From a checkpoint of a small transformer trained on Wikipedia.
Size: 12 heads of 64, MLP 3072 tanh GELU, vocabulary 8192, 120M parameters.
Architecture: LayerNorm before each block, biases, tied embeddings.
Training: a variant of Muon for these matrices, 903M tokens, 13785 steps.
Each number is 500 + 40 x the weight over the matrix's rms, rounded and kept within 0 to 999. Layers, rows and columns count from 0. Numbers have three digits each.

# layer 9 MLP down (transposed), 3072x768, rms 0.0442, rows 2269-2302, columns 0-95
558589485477555469558428508456429486503464583525508452457498544544479463417506546465498531505521484452502476565453507551487483460531501453553429448461534469431461475482501561496509514498428486440462443444503495552470490402503480439509456532564453517527426432404427485506503474491478539510
519532456567485446559530427480529433469496525441466546518460492508554501436468462550553551498508557545508483454521465452484445467423472530482453436497487489428537478520532462508481482518434440457556441494416479560496486476510457479527464517478456571492467451454509486520507426534426543432
554471510533453444545542433564577492473518509567454446449503599561569485594536487509538458500552502526469508471416428504476509512468511576531523505537556535471534480532481520436505482532469441523456460533467542475470530493478502467534485503531623482513432514472475485546509513540561488456
509488507484532515531481467446480494469478528380517470434544496511560481444520531475533482511498482484595489498524518466478493469488499499475506521451501496508450506552490539568449502474495487555528499502477585483492525602488518476478478456489513518509476514520529498559419536484492488554
469471498519553598540503511476468564537498509483437511481491426451509543450537508543536529459520523554548502418572547576476475520508508449588548484446497523556483578473562503505518452510486491472418521533504529498518524509438516515478475489515518556416514502535557604522472501533589455523
524512427589503492546524459460509537522537553465445519511536462428511474474526449527510536496509481495514491461469484536642542515445497507483515653483515533471555510518497510440447528476467486487472541471505428509523461507448466471519538509495478518517480498488479510483450543505525426428
512571511520502498436541478502509443455477525423481534482444472525457515581550474493543461490523453508540505562505505488545565505500490488552521407559491440460507477546469529525488505475477519538575500527526470528508482473566482622551585524534470508551501525434487507543418484521492504525
546480473457589459511450578488509535514583516508476531443414509513496591500540497495493494510418406409528466415429600471476415519589467514362441546467402526520480469556514437460501485491455469497452490504482501479494476569590560479470524563539515442529505457531457447529553458514547462436
514512533504492464481484519514464465582486501439498513487521480550544549480452468487565480475483500464544506424427533500451467423514464454507524590533433457493524576515533545472571477496519479484510468526464522525485514484513444506586546398496573501514467518504536491470542517505474496560
503438550482574481524489500499500506483502520495492463507502588555521496470571426473534483396526509422491493532496390501472506478468414515545436461524444509451537488616495424509575505425569537595538503496467518444461494417537486531489478599520461467474588440415569573465459441465496480449
565492528523499501526519503545434504572450480541430445519438462496474483512470465495458558541517521527515536508578468465463531509533520420537461487463557537550500456512522536519485587446532537454545522495473462483522538591486521515552544495526421475569491557519497460563500479474483518433
486567395482465498520489527521572524513506496483474516460512524499490423550452572506540482441462507489464466483530466520463452483493464486488471487504476553483559530499422435542537528565563544524527483579479484497514402507539501488516564473461513472541487512452508434522508477464489553521
524473473446514500483445511370517510556497440445496427441473589477497485472555432458446481525507533525534532461592434432437563605468537553452540447450452484593388518365481557535555447554504507469603532483545578557457578563482531566464378470476581524516599496512522557453508486574568510472
486467514482559430509479464483531453529418478486460550450486555536433582480514389434451474526480518457420486467552515470501555512582492537497599484497555532498532557516474519476559561384496533453432540469510514460529462461505449540491505534464506507559500507554485590542531582521544517509
501493551471479493475501510532492499526559541487479431502496422544564489391455483492470443466497480471472593530499489398537466422566478526512491570561578513514495404495523509588526550540499467612419465594490393505514464433472459501410494499521487458461531448501448434448514473481523455523
500578511500461544507464532512500482460528461513478526552501475500506486516482438526516536534502580426480505499451536491496493523507513462582527524522510513544485534507446488562544450470580456503456524464468513560519508485459505488463539426471532501433509552488451517537512575509556548481
449492433482538501461505466575560501522502498460447520483477579541540493497543561493489530469534475492486536526492442531450523548499516592503489454483500532495526497537520449443458465458519532545615518482475508552545390513574521461512511527541530557501456504512469513485526497474488528488
506487589462404442503458473506493463547458495506468519535539506519557496540487528494411509462442455528542439501524527476564496480545453521494526490496457474494514507473462489548501473482426574532525405486552483492461457458452516407497581519540421524378475478418511432512458498525422541506
483510497499533460505534506544508498474504509471516504526549500508527469530426490428575496535496503453465495465476507447481625483509482517439510564481435492428448473551529502449485481510441534473534477424533497450511476499472564476496521554590508493432518617504500537458533504479478492549
504519574564509528534522515435508533500494521487472493483460416476518506449471512540454495518531559417556510505485432462538557518466436467477508444524438520494540538485555482484432570494381478446489522471571463491538498538500469465522478540494458493502528483579455512455537548468497558516
500482481495457494531515547553472584516555534556460422414481481509455489557486502483486511475471541523594513553548452423473421455481464433536482500475518497440499496442478548472472509516519528491445504486491565457535437509459500472507541552492437510518556498440470582474440458483581454524
465513473529528482520419472512539496453486505501586489491449480500488509546454462380521459417509488515571465538508475449539507490468457482565523577482481495543575515513458497517483491468473509541481443420523414501527432537486519500556570467447515547510500509408525467479448523501493413415
499545497469461438562431482449484486526452574515511443474543470505522471514501598623505478484521518471512496508486487476438508431460575555437482475507484432535503538576466486455488468496536477483483566530610474527476578466511516472450492519563537570530444487542496444502500544537510537474
464491514435488493468439434458496555508471483452508496462537475501488506495516463472430521507496496510419499480466456449508467507489520482557500535486475498473504490534479494480451463475516490466535527477513452496582503546404560607472538502451436445521469432429508565440521556533522528458
509468570447534531520620538523527550472455507547493468475441499515473571499481474458453508523504486481440516517507479413480495487535409553552541460495424513462506455516540512461523542451505524524521498474531537504500543537590496488559561555406583532512506476468504527513495536460457461503
504507535529455578407538511486550465453503423456531536490518469544447559487538381466584510556525526492478508501463478618477519519490517512482422466457453504463474535513469513464405488453489465614614514455449508527512416398474531433508568538496587500496533424478534489403457555486455495485
389504496478481470468452509568444485509498498524461474499506491510446518444456520532501562464530486540480456489458563487486582567529452507506453500508497531479422426479491478470513504522526483484583512507470489585553500497519546551495482536478514529501538508499438471455492514527475477465
494519453542512495424587463463524504488485581423535479517556428526458496537472473487460558558536563587494419461556570505397491398472458515486497475524509542497490478446537502502494462500506505453566546494465507454482457542461527504493488471537487462467536482489495472448564479487459510449
428449489516510493499468443455458439492473407455465469559475482400564462524526494495483564467488507495412467489458478529471486530576458465547508440469449508526503457526449519498480514440491528495418489532550422477466589564488475542428498516557483494510456408480509528465485522495499486510
489465518592557517505484472471520531527555416466519470501502552529466522477479485437522527535552549483547461550442503470490515534478544460553505476532552491494476531508447501580490511567547480455450514567501546497443486508482465521514440483459551510547522472475511493500562500532451589486
478539464523613469499530500534472517466538474482568484523496488494503519428491553494488586419518412553513462546444551477553544543552516480559532530482514484492430484509508544546459517484471556508479530505522456453477533567503506454445578525513460522485551530512538554532414478480522460473
495481454412605530477501458591544523462456448519511525547418569503506523512478471457509451503483445518457534474456454571513474561513439461508555513471537506509437452533490538477584497463569471562535472481494478502508523502481539477518511535554488500534427459500483508521442525526506492528
500514440500440547523513497493402582533509537505528497456536508516516468490470498403451462534506479485471492508471528527515578471500515502414571477453484523513512498504429487470448500490521500509524576487479419462568419611538435499509430555551490492455512444482482508429481496546572508510
550557476474517590493435537430554470528453514470552432527553516441494502508594546503526564472526501476505506479501522508508468444473567569469578549557472469467538486509500502566502505525543513508537496531512483537400539460517495502483491421486471475468568539474513545480575518538468421550
# layer 9 MLP up, 3072x768, rms 0.129, rows 2270-2303, columns 0-95
508544497483411609565555546497531476489513497559495466475505491488496485526484468504496484572456472528510431475493418498532575463504517459543467475470431479453488488525517453445484496577532503538558526466523585515499462543520538494427488522514507535532466520576538511576462553534534519473
498597489503491504499493489580466493503471601522522481449562510466480488541486443490506553533504484507539572498541514533546470536558531534521456567484545564541498438437470517484478501564514541490591492487516465447517468506480544490486511490501438535594493495551562506474534536523498508517
507500541555498501550442504498498476463451480425490497434544479480488498453445516511381446521476496512494490482433539459474492552489424472423560449480508534515545489484510564487553523512492491570540434488461536523461503586457496499466572458552436554509469505463463563467495464493471537433
465533492517511501471539488461420536571474542489459504507432425575529591467519480583508512538615535464530544478488636477456463485468542568558465483443477483442455435469466493496438567456540497500437520555550434405531541479474447491430506458474470484449524499514470452506521459470461494483
483556580490491543524464515476548481506547458493497553496485572522533464548440547467491488445464568426534502508514478433533492497494483474522536493502496493544470560504521525516522486470545547531504504547459481511484480516495569542475463516500500467416493538444482582493512443533558543463
480440564564467573456497476482575495504517503520504508445409474429500424513556521512437434524473527559465487480456505495488483437507464497578410472578515471485536499548526445559481560462522545421472510470447540413495425529513525565520517513587482552495513519526512532506537536453496448488
576521527496485446566499529526454493535566546526554502470477505540422548444470525532504489530452457521510497483405541488499534556520468557406575474463432516553489442601536430473552608524508497473410518542566524473502472486433482440512481567479476457483494502547474534453515481487468571505
474495527541537448376525459465572439486566493542570563524527507488509412485473498419480545440461475515469501485487505520574581522469562543488542428508498530532506474503524485514511525506479488462529543514499512456475532474506524512546461595545431513537471482534485493543487521421430541476
572423483516540508511508525455441558483514484497451540532500575500471530482419468540470561582489517476553530550453535422536509531509507562513500531544476512535485455471508538461483426588472511493541468538558502448549527545497469538485482450526494462566506571557480539522512473537504566480
460523511529503524486523554478485586500491525521547524484502546523461474519416450532472503408519526545466473448504488498457409540562485560472488491504497498538545540444522515522528520464467512512525478495594569408518497533517518556491515579510500477560465522555577539448480466489557545463
500447519470507507512502509437532495512437449467583469458483529516517524514492560505504582486500483569520511488468495475491487425417525529553396581510498513519454485488547506469406431465498487465499550471526492482474484495512491530581480579518467533468501473515517519532463502430528505506
558511487463538478503525552450424511498470442474516551501535521461580493493459539575434486440540517525508533514576461467439529450526503506450532505476490497522485532470533536511514544514567393477516544492595445446505445501537493478471571510531463522543491482464486545504493491572528435502
525514468515490476525507470505542527556453475522484495537532492472559512450524458460512467519511480534593500451483528505532460506417540421526476391383527492512517454475550490503528471474449485487454488514515525576436509501504502507503544520465447479532441501477564545495599522478525549553
559519532545454563483486446495513566487504513645529494561538543587498498458477547457562507476478545489446521500506468448509486502468479421400463465546498526536582461528502521453448492599453577442454542500443493494515529501500494484487532512528519449426501408493490529483563455491484502488
452501509471595452494471444418469525437414477512515473487504495539549467489508485522524505478573541495463481507555538554471568506481473499484494477519487503538476470514434485495388522582465509481511511500495492533542473423482520545466472575455539470501460422523496547448496484445568523495
433520539466546498529478482491503457470565451544468540502520487481487499522548516556459464514474533470480489467412565440515515471474492454521492517501546514495456461391498483497524506429441519468486469573480492446521529569536494549518585502498497555566533463482558509464477463462466504514
498549524473512474377551505507499536526505511534529534484513503500505573456504420530480498519448505515454463476448524546475528429507486508467492436446530451494445526496482545508492564503459547497489487478469473439573501498517440435521523515475539474506459544582511527497480487468561478492
571427520534555496455453475500509484463485484441474525482508435475528576513551478492493436570499481498462517502514477547522482488537409508453521468532449451572455475539508566484506524436535525526513533523499501510570536547539575470526553558494535474429498459599495497538572439522495552509
489546469471480476461530511462453518512521465484548514528492498514408443455496490486554544532503478528491519535515486471636559564546508495478503537420501487551511570526502519513548486534567518554467489505499528468490488521517530430534481542540447549480533505377528480465496542458581512482
502509532565494465470436526519513534516533472573513511503518504505531555499540506468551456528458514481518455466467520469502497561460461480495472430485503490547489479452540520515414447570416451536502426469476533432452516586497462418464486531488513508578526503521492479542414537452536530489
522485540462462497518564522494494520507469473538435495520429465550455519523475545498496490469518599453416562515509535538502535529520515506486506506478527592548470500539518473506481507425518401437510504463444536477508554527436526454502538522483485530497476445477454536490520540469506536565
511541552487467519390595514486505454533560469521490542561528429463526489425525505443519557429409521495467447506511596496476536541469481487511518481531457504498555492487469502513574542523486420470497458503472535521469505426541411530489460458528450597499512429535544468510522568527517467508
580540486494535397487469541494482525500502489562540464459504460517510503464589433513494588490528491535457548518477488464416466556552482558538532537447539434473531497497476503452495618473500496495486501481471580486536527512482490513553399452511574484484486491496551483468463564449556534483
477484491498457524516475506427426483511497556550542508451445508529499514485467496534450491509437430480481478504494465476492413507526492480521495568532582474457557499544477522456519545463428484436456418562450504553473505517563486501468459507471525501541558476431470538421510455495529490527
517487498545547509558492555487568461520585563534476503486456536397493456541541535516469502446496495495543523422465509541494534531504468560509494509547517491494504550558579508440544478421534454453497477468473486479506542560528474472476514612517463561582447563473483405534470437516484507498
546534517494543509483476537463502553429559517446470557504498511494446502489480442533388524494470458487551455394470489517542548434467524472480538487536432495455530512494488498515486472538557438538459468535532483473488492519480462472497576391469416504428406527487564378507543521465528427548
490525544465487438539371504488479531477549492495528487404584503481521532537527484548512535518494536485486450472581521509537526512497448483552522475575475471475419441417496516513413464475517588452531442551584554423498531499558470615483452537516518425531524488518394508493583513389535539533
562596472436527531470466473494468538507502506557556417529492432528551504501521470502436487478506419473474588480479488548497542482462521502511433511492521538605473441510499509492445556516489437574457468488518472545550490498466540471459437429505472514492485528464475488439466466510416544484
534507493492459542474487517505472551491469453566460507461501528537545486479547526419544567521463557549476466394579546507535420432513421493527523513533441534553504443456507475469523569446500455466579530483554494444435537366474535492484482520499546518536517449487473506449453465544449502434
458491502529459524598598526553577504513440509528463538554485498590545532529498525470500539531518490475465456534473457441464431504468499487518513544528469545452468599564501535515515490553545455481506428511524585495515480422515483514512429514496504489479485516501495490496508522557439470580
525519498477472572545465549495565494470585504462457495500468524587516539535501518491494477501363371510484499465438538569549508525547513538501541472533585474498534568440515506488537405554547421529535461483487464516480525462454499513564488489517488504602551472525464477526477466482576485503
488524586484447473485485480561476503485487438493630495464517504432501444434548552507486456483500504494576513514442518518505465524480528522517548472509464489446457472474519493519453484542499473487479561529523535482483508500475482510486482519529564519456436528503465470486426451451530467545
493529490508492489409447530540413544491420435566551547492475537503472481429545480450470553554618464516508513487470551509451484463517523520480492537491563581510538537466529460535455514519521547504480452537487521507432612460456444484504492543500421518495566524453503436524487457519530478526
479488443604468522553516490432490477507459491478564541430493451510495485439517501508522461514554583511515437436473502489572574447460508487539414573456464481450472564475525544477529509551410465484534476417537454571498460517467449570469506526514539510481503454467507496507502477502473479476